config.toml
n_layer = 17
d_model = 384
n_head = 6
n_kv_head = 6
head_dim = 64
d_mlp = 1536
vocab_size = 24683
activation = "gelu"
norm = "layernorm"
norm_place = "pre"
norm_eps = 1e-05
positions = "learned"
qk_norm = false
attn_scale = 0.125
bias = "none"
tie_embeddings = true
parallel_block = false
init = "normal"
init_std_qkv = 0.0186
init_std_o = 0.00318
init_std_up = 0.0186
init_std_down = 0.00318
optimizer = "soap_variant"
lr = 0.00171
lr_mult_o = 0.991
beta1 = 0.95
beta2 = 0.99
lr_head = 0.00783
grad_clip = 1.0
warmup_steps = 200
schedule = "wsd"
decay_fraction = 1.0
decay_shape = "sqrt"
final_lr_fraction = 0.1
batch_tokens = 131072
seq_len = 1024
doc_mask = false
train_tokens = 614500000
steps = 4689
dataset = "wikipedia_en"
Each number is 128 + 24 x the weight over its row's rms, rounded and kept within 0 to 255. Layers, rows and columns count from 0. The size above them is the row's rms in percent of the matrix's.

# layer 5 attention query, 384x384, rms 0.0529, rows 0-52, columns 128-191
size [142 149 127 148 172 147 149 151 127 161 163 147 143 128 136 139 147 145 144 144 138 145 137 146 153 162 139 153 165 141 139 143 151 153 133 123 140 144 142 127 140 148 164 140 126 158 158 122 139 118 145 141 153]
[[103 143 149 168 136  72 113  85 150 175 152 133 125 160 105 120 103 129 145 106  86 104 100 127 152 128 110 122 107 110 128  92  96 112 138 136 103 167 150  90  94 132 147 115 106 148  98 114 128 135  81 135 172 109 151 128 124 133 104 139 169 153 127 127]
 [111 107 120 125 101 113 124 128  99 163 121 142  92 174 154 122  70 163 134 140  92  86 108  98 121 133 111 133 115 116 114 148 143 106 142 142 111 131 145 132 115 108  83  97  87  97 117 131 112 163  96 122 131 125 121 139 139  78 104  90 166 123 122 140]
 [144 108 142 106 134 119 155  76 163 117 153 112 136 129 113 104 112 118 119 167 142 108  95 160 133 142 105 147 108 142 117 143 132 116 164 130 126 102 136 154 161 140 105 123 122 147 168  95 118 115 101 128 136 183 120 111  93  70 165 120  97 101 124 155]
 [140 155 162 117  96 119 152 155  93 120 166 167 135 155 124 142 154 130 101 181  61 128 137 123 100 128 129 138 106  81 135 126  94 105 103 154 128 111 129 116 161 135 113 145 156 159 133 120 108 152 141 131 104  89  93 128 130 122  75  84 167  95 158 122]
 [142  78 133 141 147 104 114 125 146 108 171 160 120 129 143 138 135 135 140 141 114 141 104 163 104 129  84 180 118 130 109 132  87 143 106 159 123 143 157 109  94 116 127 133 148  83 123 126 125 125  83 147 132  88 138  96 123 126 112 122 160 155 125 118]
 [101 111 177 101 125 123 125 126 166 150 155 111 142  95 131 121 141 108 106 168  95 135 119 166 131 127 133 136 183  92 122 186 122 139 112 105 160 115 137  74 152 134 118 152 120 127 164 101 138 123  77 122 106 139 117  84 119 138 162 106 128 126 148 128]
 [135 178 137 135 159  80 137 136 126 134 161 170 122 115 135 134  88 119 144 156  96 109 152 128  89  86 137 136 160 201 162 138 125 135 168 124 148 193 162 143 174 119 125 153 133 122  98 114 129 169  66 126 120 174 118  82 137 114 101 134 121 104 114 123]
 [112 160 123 119 148 139  95 102 123 152 125 124  92 159 102 143  82 143 145 114 172  87 128  86 110 126 135 163 116 175 147 129 121 131 139 151 134 113 117 146 111 117 100 128 144 109 140 169 119 166 124 122  96 139 110 104 139 126 165 140 150 138 106 158]
 [178 145 121 129 147 128 144 101 160 152 134 128 127 110 159 104 132  96 190 133 103 139 127 144 139 124  84 102 123 140  74 159 158 134 133  75 151 138 191 145 107 115 178  87 104 113 149  82 126 146 102 176 143 121 114 102  82 147 177 146 126 138 140 143]
 [154  90 140 118 100 155 173 171 150 127 141 105 160 163 130 130 120 132 115 140 113 129 121 102 103 124 166 187 108  82 111 142 115 151 163 115 144  80 147 121 146 137 137 144 128 147 165 110  90 117 127 155 133 158 125  69 127 115 125 124 133  98 153 129]
 [125 122 136 110 116 107 133 126 103 128 138 102 137 124 126 132 134 143 145 133 151 101 170 102 165 152 109  98  98 146 124 122 162 116 141  97 164 149  87 144 111 126 135 111 156 124 102 102 148 143 116 130 148 144 159 119 177  52 151 116 115  69 122 150]
 [101  79 100 144 157  95 107  76 130 149  85 134 139  77 120 124 120  84 114 196 164 106 152 132 118 120 183 134  93 150 127 133 143  98 129 128 124 162 104  81 139 109 124 136 125 158 101 120  87  99 104 127 117 134 142 173 154  95 128  82 145 183 146 111]
 [130  81 125 127 145 105  98 136 142 131 119 134 136 109 139 120 155 127 114 108 124 149  84 134 139 120 154 138 153 185 155  92 145 155 174 105 120 164 155 147 105 116  79 121 128 106 130 137 152 133 127 130 178 149  88 128 145 116 115 108 137 129 152  95]
 [160 106  94 112 152 130 157 112 180 116 103 102 121 101 161 117 181 124 139 133 161 148 171 161 169 119  96 119 103 104 120 120 145 100  91 147 154 142 113 133 157 127 137 112 121 110 104 128 125  96  74  91 104 136 123 142 153  80 194 144 107 161  94  93]
 [135 140 110 139 163  70  71 115 112 155 135 138 141 119 148 118 129 121 142 118 136 151 118  98 117 126 106 121 161 151 187 107 125 117 113 114 138  92 139 149 119  92 126 115  94 105 120 160  85 134 111 135  94 136 163 144 138 141 136 148 145 105 104 135]
 [ 90 119  77 138 113 125 131 159 148 163 123 138 143 108 141 167 150 150 135 129 108  99  58 119 137 117 114 153 101 159 125 140 153 145 106 117 146 204 143 166 143 122 122  95 115 128 125 135 175 140 123 149 150 145 159 128 111 135 121 161 131 137 111 151]
 [144 135 128 150  98 151 127  79 187 142 137 121 152 141 114 103 133  93 171 106 173 141 123 168 164 116  86 164  84 148 127 114 143 135 170 119  78 213 152  97 121 164 171 116 143 134 102 124 170 126 106 142 140 128 128  97 123 138 123 145 116 124 115 142]
 [152 156  96 128 140  94 121 141 125 150  93 136 135 140 131 144 127 145 117  97 148 129 114 109  96  93 145  82 146 139  96 142 133 110 122 160 150 159 125 130 153 124 130 121  86  95 137 134 128  89 167 115 127 114 107 102 100 180 113 150 109 141 110  91]
 [108  82 175 132 137  88  94 136 120 154 102 134 147  88  75 152 110 105 150 162 108 112 139 158 150 114 191 112 114 147 109 149 122 127  79 107 135 120 145  65  72 122  96  97 124 105  82 123 146 139 156 128 153 120 171 180 102 110 140 122 158 135 185 135]
 [103 154 125 144 139 111 103 100 102 141  90 166 112 173 130 151  98 154 125 101 104  92  99 123 146  89 104 103 153 123 180  87 122 121 143 108 139 113 132 156 130 171 114 148 144 106 128 161 148 149 120 119 151 147 163 140 165 176 106 107 100 137 108 133]
 [150 122  99 108 115  72 100 157 159 133 103 150 134 124 159 170 135 121 130 159 124 121 107 104 101 111 137 103 136 166 103 151 154 141 141 115 136 158 139 120 120 107 128 106 145  99 157 135  94 121 138 136 147 140 116  96 145 137 119 121 103 146 104 154]
 [ 89 146 111 157 117 133 147 109 134 126 126 117 137 151 136  95 105 127 123 162  90 116 152 171 114 134  53 103 139  90 126 125 116 123 112 136 134  96 133 102 123 107 134 117 138 147 130 150 108 163 107 116  96 116 148 194 110 157 111 120 124 154 131 160]
 [ 70 142 105 143 176 123 130  93 130 145 131 151 194 146 116  96  83 120 151 134 154 126 136 150 137 112 146 186 130 145 141 146 126 113 148  99 138 147 150 119 102 113 119 126 125 105 120 132 153 156 111 112 115 184 142 152 156 131 112 102 105 161 121 118]
 [166 189 126 139 120 130 152  89 118 132 116 115 153 113 104  94 123 100 153 194 137 171 149 110 141 114 101 127 134 135 130 129  95 116 139  96 141  95 206 137 124 133 124 165 108 124 130 147 140 152 132 157 119 151 113 112 130 110  78 191 120 154 134 121]
 [162 169 115 107 122  92 145  94 145 108 140 137 140 145  97 161 127 136 150  93 117 124 131 133 167 121  91  76 127 116  46 147 155 120 118 124 125  95 166 107  87 124 149 120 110  95 134 133 125 139 145 145 141 121 119  99 110 125 120 130 117 116 109 170]
 [151 163 107 113 142 117 125  84 126 125 116 144 151 177  90 116  88 134 119  90 192  78 153 121 183 127 120  87 127  78 101 114 129  89 115 153 120 117 139 124 135 165 145 121 121 118 140 128 139 108 125 121 145 137 118  81 131 111 141 128 122 145  99  85]
 [135 121 148 116 127  98 158 121 128 121 108 100 124 148 106 133 114 161 120  91 160 156 128 105 117  93  88 192 164 174 139 151 119 103 134 128 135  84 106 168 146 146 106 103 126 106 119 164  79 100 117 145 129 139 134 135 180 132 121 164  72  85  93 161]
 [114 106 170 158 141 121 156 115 105 133 130 134 120  61 108 138 138 145  95 123 106 144 145 169 110 127 140 138 119 150 167 122 102 132 123 193 104 110 178 125 126 123  94 164 111  95  60 134 108 153 103 100 103 149 108 207 154 121  96 121 141 121 136 159]
 [110 108 158 145 150 136  91 111 103 106 132 147  94 112 135 149 126 118 108 128 110 122 159 110 197 121 154 106 144 102 152 106 107 110 164 104 143  75 151 153 151 147 109 133  94 117 129 100 128 129 106 111 115 172 141 157 118  83 130  86 150  88 130 131]
 [171 138 125 110 115 123 113 137 107 131  80 120  92 122 152 149 127 134 116 132 133 150 139  99 119 125 116  94 137 166 173  94 134  92 130 139 151 154  89 137 141 121 133 133 169  97 146 166 142 114 125 103 153 112 118 128 122 125 151 128  88  79 133  95]
 [137  87 119 135 147 154 123  97 156  98 127 133 131 115 125 119 167 134 122 149 165 185 150 146 117 136 167 138 181 137  96 117 117 140 120 104  89 169 123 116 109 181 140 129 169 126 108  87 110 123 147 169 129  92  96 118 140 172  99 112  97 150 173  95]
 [166 102 142 133 142 130 125 129 121 153 150 103 151 114 132 111 119  94 101 146 144 111 152 148 119 178  81 120 105 113 188 136 105 111 116 100 128 159 125 118 136 126 140 138  78  88  85  97  83 119 104 146  93 101 170 113 114 125 166 157 173 104 140  93]
 [102 100 106 107 141 124 109 161 167  89 116 114 112 126 127 127 136  94  99 178 147 101 114 152 159 144 124 145 113 135  74 138 120 135 107 111 106 144  73 131 147 121 138  82 137 127 146 104 123  81 119  97  89 113 110 166 143  63 148 112 126 118  91 127]
 [121 141 101 153 158 115 104 101 129 162 108 113 124 121  99 144 133 118 117 121 147 105 107  82 126 115 138 113  98 163 122 111 112 162 125 138  98 179 116 137 156 117 123 113 143 136 109 167 114 167 102 111 103 113 126 155 160 141 124 149 149 166  92 172]
 [135 149 144 126 137 116 122 142 123  91 123 157 119 125  98 153 157 167 120  80 118 166 116 126 172 148  97 151 164 152 169 130 102 141 113 121 120  83 138 196 136 144 105 108 138 119 140 141 165 151 107 120 141 179 111 123 136 122 133 132  82  61  77 125]
 [ 77 161 119 167 142  89  91 133 144 157 128 196 166 180 104 137 139 135 140 113 117 110 115 163 111 107 140 151 123 137 114 128 133 136 115 134  87  93 113 125  94 118 144 116 131 130  86  85  67 159 129 141  83 127 103 140 170 116 113 121 162 175 119 124]
 [142 118 138  82  94 137 151 135 134 141  74 120 124 146 121 120  88 110 136 113 151 131 106  78 162 145 129 153 131 140 172 137 145 131 155  97 120 149 138 153 142 129 119 109 109 171 149 133 127 125 134 151 121 189 115 111 128 144 163 118  83 121 117 141]
 [145 143 129 136 106 130 132 103 106 152 139 154 162 165 105  99 112 106 128 113 159  99 117 123 135 153 120 131 137 116 159 123 137 139 108 109 130 177 120 100 104 119 167 141 102 141 132 128 162 129 149 139  94 101 104  64 120 131 165 182 136 133 113  94]
 [108  69 151 145 114 111 172 119 138 130  97 114 144 126  91 114 126 121 124 141 154 117 173 131 166 164 154 158 108  81 105 107  92 121 153 126 110 114 110  86 101 141 157  96 115 142 122 125 125 119 117 118 160 149 162 140 121  82 107 115 147 106 149 121]
 [ 97  98 124 140 118 118 156 147 116  94 118 123 157 150 138 113 119 137  94 163 107  92 131 136 161 152 105 173 106 131 130 171 130 127 162 123 126 117 142 149 176 109 110 111 108 164 157  93 131 147  91 134 130 177 160 106 144  72 131 117 133  77  78 170]
 [127 129 213 141 131 130 154 131 134 114 140 130 117 111 164 123 144 129 101 109 116 127 178 134 133  88 149 147 124  83 137 169  91 142 102 100 168  57 159 124 195 113 156 154 130 158 126 144 134  95  86 144  87 142 185  70 132 139 150 164 118 116 159 131]
 [116 108 174 138 149 119 126 123 134 175 173 125 102 167 155 114  98  97 159 145 113 167 103 115 143 132 130 157 117 139 160 111 111 116 149  53 143 104 171 127 117 157 104 130 109 139 163 117 147 112  83 135 152 158 134 104  75 109 155 129 142 115 117 146]
 [137 117 153 126 130 111 137 170 100 130  99 163 123 131 119 146  97 143 103 140 105 117 165 138 171 157 143 111 112  96 160  97 127 113 142 148 103 132 132 102 106 104  95 129 132 149  92 132 100 145 137 123 167  93 143 186 142 118 106 118 132 124 120 114]
 [104 182 143 125 140 134 162 112 137 111  84 104 152 109  97 109 159 104 141 122 127 133 146 128 151 122 167 120 169 114  79 180  97 172 160 137  98 108 169 135 133 146 144 126 147 135 149 130 133 139 134 123 130 174  99 103 104 104 101 124  75 137 132 137]
 [ 67  98 172 164 115 173 107 153 102 146 133 143 136 144 113 123 138 151 139 146 107 118 109 127 137 162 234 148 135  88 147 137 134 109 104  96  89  90 127 126 128 116  79 127 125 108 127 161 148 173 155 110  91 107 108 154 130 154 115 124 141 132 153 117]
 [164 108  89 141 144 130 156 133 100 133 102 125 149 141 165 138 142 125 129 157 135 127  89  99 123  99  94 139  94 161 114 128 121 137 131 132 126 121 135 153 158 129 104 120 124  88 176 156 105 124 140 134 152 121 156 147 153 136 140 154 105  93 120 105]
 [139 113 150 156 138  94 118 131 132 143 129 126 121  93 134 171 186 106 107 144 120 138 115 134 149 134 180 103 107 143 139 107  86 129  89 139 109  96 171  91 134 119 119 115 123 122 143 157 117 102 142 159 110 104 129 165  93 143 121 122 156 139 166  95]
 [106 115 133 162 100 153 178 101 106 126 154 132 136 126  96 138  99 108 109 171  92 146 121 137 134 144  56 145 115 106  63 157 142 138 147 178 132 112 161 103  87  96 155 148 163 113 104  96 154 158 133 163 184 153 165 128 146  64 129  93 113 113 112 151]
 [135  73 119 130 164 126 172 160 134 102 144 107 125 121 153 132 155 152  94 105 152 163 137 163 139 128 154 154 124 147  85 110 151 142 133 170 127 111  90 134 144 120 137 145 121  90 118 118 137 100 117 133 157 116 154 148 191 118 163 114 148 125 155  94]
 [105 120  83 114 133 117 174 152 110 125 120 128 153 165 112 149 157 150 100 119 101  82  85 146 111  88 112 170 116 124 154 122 133 145 107 149 151 134  96 126 107 110  99 126 135 130 151 138 150 142 178 135 129 140 102 123 155 100 101 153 132  90  78 123]
 [ 93 123 126 137  95 122 137 157 138 134 158 147 139  90 153 159 160 147  95 122  52 123 130 159 118 149 150  86 158 104  94 104 132 138 150 103 118 136 146 120 119 117 139 108 143 149 139 111 152 135 149 110 157 132 118 132  76 149 132 106 158  92 117 129]
 [104 203  92 124 103 150 161 163 151 144 133 120 154 110 117 158 140 139 124 129  86  88 121 117 142 125 100  96 137  96  95 131 154 146 129 137 131 167  87 138 135 131 138 129 180 130 135 111 145 166 142 123 146 146 133  85 148 117 132  91  90  98  90 150]
 [118 113 151 142 132 156 138  79 138 134  91 110 147 131  88 109 119 136 160 122 105 117 150 141 113 131 148 149 113 120 145 174 134 117 135 148  96 137 178 142 154 118 145 127  88 144  96 120 167 138  98 154 123 158 108 150 124 159 135 185 148 128 149 122]]
# layer 5 attention key, 384x384, rms 0.0466, rows 0-51, columns 128-191
size [103 102 122 127 108  96 103 130 100  89 120 132 126 120 139 125 107 103 132 100 145 134 107 165 138 131 138 121  99 122 110 102 121 109 137 118 121 134 138 137 102 113 109 102 106 127 145 107 101 122 115 124]
[[184 132 165 149 158  95 179 125 174 113 101 148 144 166 117 137  97 135 138 116 111 112 103 167 114  93 140 108 122 163 168 107 117 170 115 118 143 145 140  87 129 126 124 126 112 109  96 162 139 123  92 159  91 135 113 115 162 117 119 140 127 134  84 131]
 [115 106 163 108 112  85 105  87 125 116 142 184 143 203 153 119 103 142 124 111 124  98 128 118 107 167 136 104 126 143 105 132 110 133 162 124 119 138  89 157 112 135 125  85 146 120 144  91 103 154 110 123 176 115 141 157 137 146  97  94 122 155 120 138]
 [139 136 110  89 123 148  85 124 101 139 145 147 128 140 152 144  67 128 115 146 112 123 170 114  92 156  97 164  96 135 148 123 125 118 108 123  66 118 118 151 133  86 122  99  89 124 131 124 109 125 150 125 115 111 107 102 104 123 139 150 112 139 148 142]
 [133 109 102 176  91  94 136 144  82  81 171 142 143 130 142 126 166 157  98 153  74 120 138  62 149 172  97 145 101  86  94 146 108 125 108 120 123 139  81 148 136 126 143 134  97 140 164 118 125 150 172 153 121 154 113 131 132 133 101 134 161 100 151  96]
 [108  79 113 135 125 112 130 124 113 139 166 136 126 125 119 163 137 145 108 126 134 132 147 125 125 158 113 138 157 118 128 151 162 142  81 122 125 125 109 105 108 126 127  94  97 102 154 132 136 139 154 156 140  99 133 121 102  96 109 110 134 117 150 114]
 [141  72 142 126 170 147 145 137 124 178 125 112 144  83 136 172 169 131 127 180  67 119 143 144 117  96 113 162 111 161 160 155 135 132  99 133 125 107 171 111 161 108  83 176 115 147 136 144 116 100 132 145  77 114 132 123  88 151 123 123 137 172  82 122]
 [141  91 149 118 148 102 198 113 112 147 129 153 124 115 116 113 143 137 119 139 103 150 156 153 138 108 124 168  81 158 147 122 114 148 128 133 112 193 181  87 118  85 127 143 126 128 116 149 141 127  92 145 102 121 128 114 162 146 110 132 106 163 139 127]
 [121 138 118  95 165 152 153 130 127 156 143 108 132 140 112 143 117 106 105 105 182 130 110 151  85 125 112 147 131 173 157 127 154 109 118 153 179 148 155  96  96  96 133 115 128 108  69 130 104 159 122 143  91 155 143 114 120 127 128 118 128 151 170 149]
 [135 128 149 120 104 104  61 107 153 119 144 146 165 141 128 119 135 127 135 150 124 129 111 103 117 168 120  78 121 132  80 116 172 138 129 126 108 117 135 127 161 169 147 126 115 164 184 124 104 148 113 135 153 121 106 102 113 135 120 102 117 104 148 129]
 [124 103 143 109 149 135 145 145  90 133 107 116 161 118 141 100 157 127  98 189 107 140 129 168 117 106 119 183 110 143 116 120  98 139 115 125 118 154 145 113 152 124 120 131 153 166 116 111 130 149 148 177 113 148 125 107 145  96 131 147  96 131 123 115]
 [110 110 139  82 149 117 125 135 103 106  83 151 121 142 131 106  99  92 138 132 142  97 139 135 153 110 144 134 132 132 156  61 164 138 155 110 135 133 126 133  99 143 156 119 124 128 140 105 121 117 134  78 175 158 129 104 149 105 142 108 176 109 130 135]
 [115 108 148 122 132 106  71 134 124 129  98 150 136  98 126 150 115  73 133 167 150 119 105 124 144 154 143 132 121 161 113 120 158 150 128 124 140 161 113 153 108 130 194 122 127 145 127 142 114 151 117 142 176 135 131 150  90 106 163 145 181 180 150 154]
 [167 100 128 151 128 109 132 112 135 138 114 161 135 143 112 116 136 157 160 134 127 113  97 147 139  98 177 150 107 148 148 169 107 147 161 124  98  94 148  84 100 107 106 128 121  83 137 116 124 112 108  96 158 127 139 130 140 127 153 112 101 186 112 133]
 [103  88 120 101 167 118 105 118 105 143 143 123  97 102 192 130 100 123 133 146 142 126 159 151 129 136 105  89 117 146 113 115 142 123 123 123 117 177 114 102 135 141 104 114 126 133 159 111 133 144  90  98 134  85 141 132 153 147 126 116  90 126 138 111]
 [164 112 140 129 131 138 115 147 160 140 127 130 124 132  73 138 153 115 136  72 147 151  93  93 112 124 132 142 116 124 154 106 185 145 120 119 133  94 152 148 135 136 129  83 110 112 193 147 140 110  79 187 134 155 145 168 124  97 123 115  90 148 150 119]
 [ 80 145 119 105 115 165  93  84 113 140 159 124 125 165 146 150  90 146 126  98 180 114  98 130  79 140  94 154 157 163 176  93 104 128 151 127 129 111 118 144 123 139 161 101 130 150 104  96 105 163  78 134 170  83 110 141 113 112 117 113 135 146 112 175]
 [134  86 127 101 157  99 140 106 152 166 124 124 159 117 138 121  65 142 131 154 157 145 160 134 119 104 125 159 101 180 154 128 103 136 104 145  86 154 119 111 129 132  99 143 104 142 104 106 157 137 125 156 117 126 111  84 134 127 146 151  92 142  80 125]
 [166 137 129 146 152 104 151 115 149 181 140 139 159 102 116 136 130 173 113 130 119 148  55 182 114 129  82 135 127 139 108 179 123 150 106 130 141 141 157 101 163 140  86 146 129 160 125 133 145 103 102 151  76 104 140  77 157 137 128 123 115 158  98 163]
 [126 109  86 133 117 137 104 131 138 127 130 106 123 122 129 146 105 120 102 158 158 140 132 133 128  72 143 111 151 132 176 175 135 107 124 139 124 118 192 117  98  92 125 145 116 127 111 151 142 125 148 125 140 145  95 183 116 109 101 132 122 159 170 118]
 [150 175 138 145 158 132 189 160 146 132  90 104 125 107  98 116 133 141 126 116 119 137 107 167 108 105 129 135 116 146 165 131  93 100  94 160 159 132 125 109 141 118 100 160 121 124  61 152 164 122  86 107 100 156 157 115 139 128 103 179 125 129 132 141]
 [139 134 124 116 146  87  90 105 158 146 131 169 152 152 112 121 150 113 113 118 139 119 117 148 132 110 143 142 130 166 123 124 172 146 159 119 142 159 195 124 163  98 112 135 156 155 135 117 116 141 110 120 134 112 110 129 140 135 110 119 104 174 120 142]
 [ 92 146 116 146 103 179 121 126 117 124 152 116 108 123 157 147 120 132 110 104 106 129 157 121  92 163  78  78 138 103 162 143 115 152 125 127 118 144 135 155 121 109 111 111  85 130 105 145 130 137 161 114 104 115 124 154 125 141  90 143 112 131 132 133]
 [126 116 126 100 188 114 194 118 168 157  99 117 124 131 101 129  93 120 130 157 104 154 128 147  95  99 139 145 112 199 176 120 117 172 153 113 117 132 144 103 141  94 128 126 119 123  60 134 162 132  98 112  99 142 157 126 160 115 101 156 116 164 131 147]
 [121 140 114 116 120  98 113 141 122 129 146 132 118 107 114  94 112 100 152 131 128 201 121 113 114 141 126 113  97 100 134 141  76 126 114 113 127 113 125 149 116 158 168 142 100 111  85 111 131 156 131 139 137 128 111  86 137 175  73 186 123 116 175 120]
 [150 120 144 110 108 124  92  92 115 111 133 154 140 181 163 152 106 130 121 141 145 126 117 132 124 131  87 105 147  91 117 156 151 135 123  96 101 116 151 179  72 177 106 118 137 119 133 139 160 103 119 144 133  79  85 126 135 122  53  82  93 113 136 105]
 [148 174 124 128 156 125  77 121 106 116  97 126 125 139 155 142  88 168 154  97 109 105  89 108 114 162  86 116  95  99 144 164 132  92  67  85 124 132  89 143  50 157 106 130 147  86  89 115 125  69 107  78 128 168 133  95 112 114  93 144 144 115 154  90]
 [179  98 152 100 139 143 146 135 119 131 108 116  83 127 129 145 131  88 123 118 149 165 123 148 137 138 130 162 111 120 133 108 162 144 139 161 137 130 121 167 126 145 131 124 178  86 157 173 154 105 115 145 141 106 112 136 177 109 142 143  59 124 140 107]
 [ 84  89 131 102 179 158 135 129  90 150 133 117 102  68 140 158 124 148  90 123 111 147 181 154 174 139 131  99 122 146 123 162 141 121 132 190  41 144 166 121 125 103 125 134 112 109  94 117 159 100 163 111 134 120 133 156 133  92 113 142 110 130 192 143]
 [149 112 166 141 161 154 155 142 112 151 106  83 133  93 113 180 142 155 121 152 107 131 143 144 159 145 148 113 123 166 154 120  83 123 110 152  97 110 165 110 145 122 126 145  89 135 100 157 130  87 118 106  99 148 163 132 128 133 145 122 134 129 113 145]
 [156 130 143 132 117 105  90 119  88 104 138 146  81 120 141 124  91 112 174 107 129 121 122  82 165 157 103  92 128  90 138 124 129 108 119 137 163 142 122 156  73 109 137 142 142 100 152 137  89 134 112 123 171 125 126 147 133 151 157 124 143  98 144 143]
 [125 123 124 180 102 134 156 159 140 114 125 135 121  90  69 121 186  98 171 125 123 144 101 117 159 103 139 155 107 109  93 117 137 150 115 132 128 118 123 150 125 161 153 122 170 123 186 152 160 125 147 160 152  99 112 119 132 108 125 136 125 104  92 109]
 [138  80 162 125 112 134 101 123 137 145 150 174 117 124 147  82 121 134 159 108 115 125 167  68 150 138 127  97 126 105 134 145 162  92 124 124 121 129  93 137 150 126 144 132 127 137 166  97  88  94 164 153 115 111 125 147  84 165 184 128 165 118 134 145]
 [170 128 115 165 157 170 176 155 152 129  94  91 116  65 141 161 140  93 135 162 147 125 148 142 113 142 116 161 114 134 107 114 113 156 121 140 111 138 117  87 149 117 109 122 162 158 161 156 101 117 143 132 122 142 146  81 111  89 149 103 112 151  73 125]
 [139 138 132 138 164 145 146 123 152 149 100 135 137  70 112 128 101 116 115 125 163 140 154 166 126 154 119 129 119 182 179  97 100 148 130 127 155 159 158 126 111 103 123 152 140 142  76 154 156 110 104 120  90 136 106 131 121 101 114 154 124 169  98 153]
 [162 139  99 127 115 137 143 155 149 115 113 120  73 104  89 207 166 131 156 103 124 141 118 111 130 137 130 150 143 122 137 126 142 142  91 136  86  84 127 130 136 131 126 148 125 134 158 140 134 119  93 122 130 121 118 140 174 101 123 119 103 106  93 136]
 [167 137 118 154 139 137 162 151 128 102 109 109 125 132  82 139 140  95 105 104  96 125  83 124 109 132 129 140 127  95 147 159 117 137 106 129 115 114 122 103 102  98 115 107 140 125 114 192 162 124 168 151 110 156 107 117 137  97  90 134 111 121 124 120]
 [102 152 149 122 133 171 135 121 128 155  89 130 135 146 140  97  99  94 124 130 159 100 140 131 122 121 150 147 128 149 125 135 111 122 180 125 126 139 134 158 151 163 129 135 125 158 101  78 111 121 127 120 146 167 113 120  91 127 140 146 127 155 135 125]
 [149 138 126 120 175 114 149 136 110 132  83 143 148 109 143  98 100 155 136 122 146 125 113 114 129 104 131 149  95 109 164 165 132 108  77 128 131 128 105  80 108 136  77 137 146 111 113 133 143 114  99 149 100 195 140  86 119 143 150 130 152 118  84 130]
 [141 133 150 144 137 159 130 168 123 119  92  88 132 146 145 164 126 105 102 123 111 137 121 141 158  86 147 124 118  76 124  99 175 137 115 108 124 104 119 139  94 153 169 142 158 109 113 127 113 115 149 112 155 173 117 124 126  36 107 115 155 104 175 115]
 [135 119 133  88 106 116 120 150 131 110 112 164 108 127  95 132  91  78 149 120 139 153 133 130 128 137 107 137 132  98 138  80 148 189 110 109 113 118  95 136 156 111 132 112 134 132 135 120  95 150 101 125 121 134 119  88 136 112 110 120 148 117 132 155]
 [131  88 133  50 151 126 149 129 101 137 123 105 115 111 154 149 143 168 118 163 130 159 153 108 165 138 121 131 158 152 163 133 145 129  97 122 133  88 150 134 107 119 124 145  83 132 115 135 129 110 116 143  84 143 146 126 102 130 155 133 130 143 119 124]
 [172 133 168 109 149 118 123 138 148 126 131 152 159 141 124 118 127 133 111 145 129 116 158 121  97 114 125 128  98 139 170 135 109 144 103 110  87  99 151 110 118 115 147 101  93 121 140 117 134 113 142 150 107 139 150 128  80 143 149 168 115 154 119 106]
 [122 132 144 116  91 124  95 131  96 107 115 170 116 170 139 121 141  97 115  95 138 113 158  97 147  95 140  68 143 139 119 136 115 135 159 101 137 140  92 169 108 132 144  98 126 132 110 109 119 119 135  90 160 115 131 139 148 130 101 101 152 119 122 116]
 [149 162 102 160 115 143 121 128 155 129 111 113 165 100 101 142 138 135 127 150  63 181  95 155 103 151 138 124 104  94  79 141 156 103 126 130 109 104 151 151 138 170 160 149 134 107 118 111 123 155 134 140 150 138  97 117 122 122  75 135 139 132 151  84]
 [162 135 140 138  78 150 152 120 104 115 101 134 111 102 133 122 183 142 128 122 108 130 122  75 109 115 172  93 134 116 153 140 107 146 136 152 129  98 108 126 125  96  91 158 147 135 129 110 132 107  96 161 126 147 141 150 142 119 129 100 123 130 124  98]
 [129 113 119  82 166  94 161 137 148 149 120 108 135 108 128 120  79 141 110 130 163 183 135 121  91 143  97 172 103 168 122 104  74 122 159 136 134 127 142  94 148  93 116 117 134 115 115 130 108 158 108 112 127 123 110 123 143 104 105 145  90  75 120 183]
 [107 129 102 130 146 112 137 127  95 137 138 129 138  83  88 148 165 165  94 106 134 141 107  96 145 119  91 103 159 126 161 164 100 123 130 109 134 113 153 122 107 140 144 133  90  95  99 157 116 105 166 118 127  86 137 154  98 110 118 129 119  99 177 120]
 [117 109 119  94 131 157 129 107  92 125 138 132 123 126 173 164 103 122 125 144  94 123 202 159 132 123 117 115 120 101 115 103 132 125 116 117  32 131 143 128  69 160 126 158 122 110 130  99 147 159 169 100 138  94  94 135 125 103  78 100 117  75 125 132]
 [112  80 119 119 184 132 151 141 141 113 122  94  89  89 145 107 124 141 104 164 138 130 147 158 124 112 155 152 121 116 125 114  71 119 144 175 143 154 142  81 157  91 125 126 158 115 110 165 150 108 133 110  99 114 127 146 167 115 159 113  81 136 118 107]
 [ 84 138  58 128 150 173 139 152  76 128 142 105 114 110 163 144 101 157  81 100 122 152 130 154 112 136  71 151 119 108 159 108 107 116 115 151  97 141 135 110 119 101 117  99 137  71 114 155 125 157 126 103 130 147  93 163 149  96 109 157 117 117 143 160]
 [136 137 141 177 102 121 124 140 142  73 164 155 129 145 115 120 213 138 133 125  75 100 104 149 176 127 177 117 119  85 115 123 155 137 124 128 141 131 121 113 155 154 153 137 139 120 119 114 122 133 109 124 107  89 163 148 143 130 118  73 148 128 134 128]
 [140 161  99 105 160 155 156 135 118 131 143  85 174 133 127 117 139 156 126 120  96 121 118 200 106  95  86 110 110 157 118 135 154 106 127 138 121 169 157  85 129 157 105 156 155 142 115 103 133 158 128 111 112 149  91 102 126 140 120 112 133 118  82 123]]